Weights of a small GPT-style language model, trained from scratch on English Wikipedia.
Training: a variant of Muon for these matrices, 3055 steps.
Each number is 500 + 50 x the weight over its row's rms, rounded and kept within 0 to 999. Layers, rows and columns count from 0. Numbers have three digits each. The size before them is the row's rms in percent of the matrix's.

# q: layer 6 attention query, 192x96, rms 0.104, rows 0-7,32-39,64-71,96-102,128-134,160-166, columns 0-47
# k: layer 6 attention key, 32x96, rms 0.104, rows 0-6, columns 0-47
q0 064:475400472472429495493543478623628499355502428535508512361561433516486552543454523528449443455531576441420509458514534474564511468529501468482420
q32 081:517532477491557543499580523477389552482569491619537450561560431537511530424558529506436506419515522493458607448549478443491439398454491504426487
q64 155:522528463478559570511484489568462561491613420505462471474579472501504546433509519505520533501436520491532536441511479657418422413477491513440450
q96 088:467563501478466595591508455603427599505534370571565428586554504564557556463428533398451517489505545501513512474496437543509433442452535513481432
q128 095:528515541490459508483493504674375559547561492424516527557595463471517538457475471494453521450456538559452444432515510497514510385505564508390535
q160 098:435480443481568604461520533545477463472584454553545513440470460491555595446540455504548452428457532475508605454567503437431408455468444507462459
k0 070:448572555457495551478479588515408565520526468468496542523607551475483557433514536452414522537393453584493496493493423480557494444500471566499497
q1 065:490420500396510445540413457530526568413427481432523479536412515491493476480435394455598511432483382483567559521482495466447551488473483535464481
q33 067:469524565533526421578535520405547516420511528424497566568527576458466496522501512427524515568495530464572492586579593490480508470519542505436520
q65 079:527420492500488474535462477489462490498464487525401408481529463539431492554488467447596580551541563394521510582455511606455442499506539458456436
q97 072:507469501458491473449445443519336392466523586618473441487468515477460498507536486486502485451545570470461466464603561473499547525477524468461377
q129 072:516436352455448453482442539455467515499485507581471476449535514443456464578424478516521538513517524472573316461514485488560493536552537475417530
q161 074:520381494472422436466521557494526534521505530506475429490431532501466438490544441518609459520553518587459534416484559453432475495473524540449515
k1 092:481488471442487547440511537470444493545613493433539526496521480437470566402562480475504603476491540515520486474534422532483458399432426573504464
q2 101:555488526506496521506483530602459430468561592532543489426481462555520538473501564491403494525410492477451474427572509520602520458451575485452549
q34 080:466492453518485566500407564572578435518478565526473410541462415452494457458489509450429561431557440566458459386495462475557531515520512495532520
q66 095:445587560513586553470448546500482443499483496485572596468510430396516351426533497483472571470504495453439427454527476488512465537480539436586529
q98 105:548516683454450561506479556505517582602519536485487440577547525476517487487526580472456552540422497468394497507483537550509453460547531498439504
q130 091:401493598471537491460537475569617480539491520587454564561529504513460404442546544518436482543482547469445484479455471472605493465501489553524556
q162 111:406499524534493500499559475587576454535516475538491609405595456530537490463537520409333532521468478540441517453528469491564557499503513506579524
k2 087:415594567507516604542504507512493499533447461462490553460535491534529497492522603391432455568479442559555497528470446487480513563466548570437402
q3 087:534548496503448402513439445439549526468626496461538377541412571511523479539510491531494466417402494455406542576526534488524494478401564478545395
q35 086:525505556522533477502478442462543441538495600583434490512470491442476453446498517606469539447482469468400482420568533485453591587537524500454412
q67 104:506433497549519415514551574509480463447457543575463499618519477517550490547453465551423409440507414557416520482546479352542526539492524472540538
q99 083:509422439533580472500445556564494421460510562509459506529536482513498462489502488427558424529542446490419596536510520462517553487513503527467533
q131 084:554490521465472514499502519430505405567629576523446466508394528538507478504565478376459479540486449518462565463482520494529456579475448528520503
q163 091:538456518497559505458342504494443519539479449570579437485552509464504570568554444496481514371487524544512444566500547440557489433454536409595479
k3 065:563584505444359537557553559554518451562485537518584532469505614527446451558431504522444558547492508492472572443543575535474496467598486478538589
q4 096:512540455498485518497434476469589484555419483513484510532479524473455467523502401562628547498614434545490622558530454575446517471501430522544496
q36 082:473502495516544563420484411540630511540437518485455425468534462544526566567527411571487486538515511439500547541501479503510537567579448524507448
q68 097:442426496463459542501545474519533406462467539502466430491529502457457439556554431566533468410564501514537492479538537460525591590560530466518505
q100 088:520560492471466452518386530403511514440449578419499497471461409421506461580466428552511503483512440551424521513523487584479527510442439498489530
q132 080:561477472409485481500461485514507566424426531457468455388404449466438491543570484524410470516550488493477537592463475479471525571552497494600490
q164 108:518555463497456452477550519421513476498381571541539550572577522546451478560420480546487499494490460470565501535536569525443518530481474555518421
k4 088:551495584507496515562546465427452446463421550503520550523488483542460439463472461528463408489468485509468411586525533503559590538450600481508467
q5 085:607502509531500480506506462430470515586463530486567498434503531521446440525481492547610486583571521349513457551438438522489498529543462530520547
q37 086:545445521451492471544526529435511469464515517486483470575465544506429447617612458526587472552530495504458435591455511509480515573511465449530510
q69 086:531445534443541427488526433396582518438449498522435481484488486416455523602532466519532472493615519553531521511462570420559552561573474508502486
q101 087:512495466544473415437483491363539442463415567501492452474505472401544438555550471612598507507524560562532502550471553492544505488598390471558511
q133 085:474470420455498458516414481410522563472443474540489427429409585523526484602460531493542537519531612472495493533516470536465522489583474514538543
q165 090:563509421621493474442497418447483453488508478549545501536451575494415482598504508547509525553524557462420505588504500433521571518505405532500495
k5 096:511553417460496523558524440538499427533467523416604475514536558600598419531523443614470485459585521512552525578496466480452558532572443581494464
q6 094:501548488540475559525537480461494452499401547565519596453501470419421533593470439544458484513556501573559478528511535538517466529464600535407524
q38 103:552471616482501427484490512539337489459599550560471605485500506507543432477520456484495494547378464556488514514538548497612513524475485564424530
q70 082:404581561570400542506607485517492515538609506415451486486437502544470538467430481428501541477456502533573414460425520630517503441579588558522554
q102 109:552509499535512506581412506501431554460505461451607485519414520610483560457491543552489500494505510498519495451572502616416447507461457455505489
q134 100:486552481522531431498461402581404511500555520484548559515536432495502575507533463525530552424489523523502517517596597518507539536467579447507521
q166 100:494521517468501598581447548586525482535536510448465458584455478564525425475471528470450526400466466489516539338547567509396467515490514479498486
k6 099:445531569456526480429545499473445480492588526537555514456512417444555518391465428565334472462457439524436515512535495488502577398503478472547443
q7 112:446535506554497482459471532471564492522478518547465531510515427512486549582411506452515448468471590588499507431599475410455465557490497504462417
q39 112:516524574500500525500523491587389536479540472508499520526467477569486401431481472403533535493386528510484502460574509506522431465425444467485394
q71 102:419525526554450584477464490623513534573496519481508577490591504545506538414420555497525532485516531514593568393515409609495538482464554488501546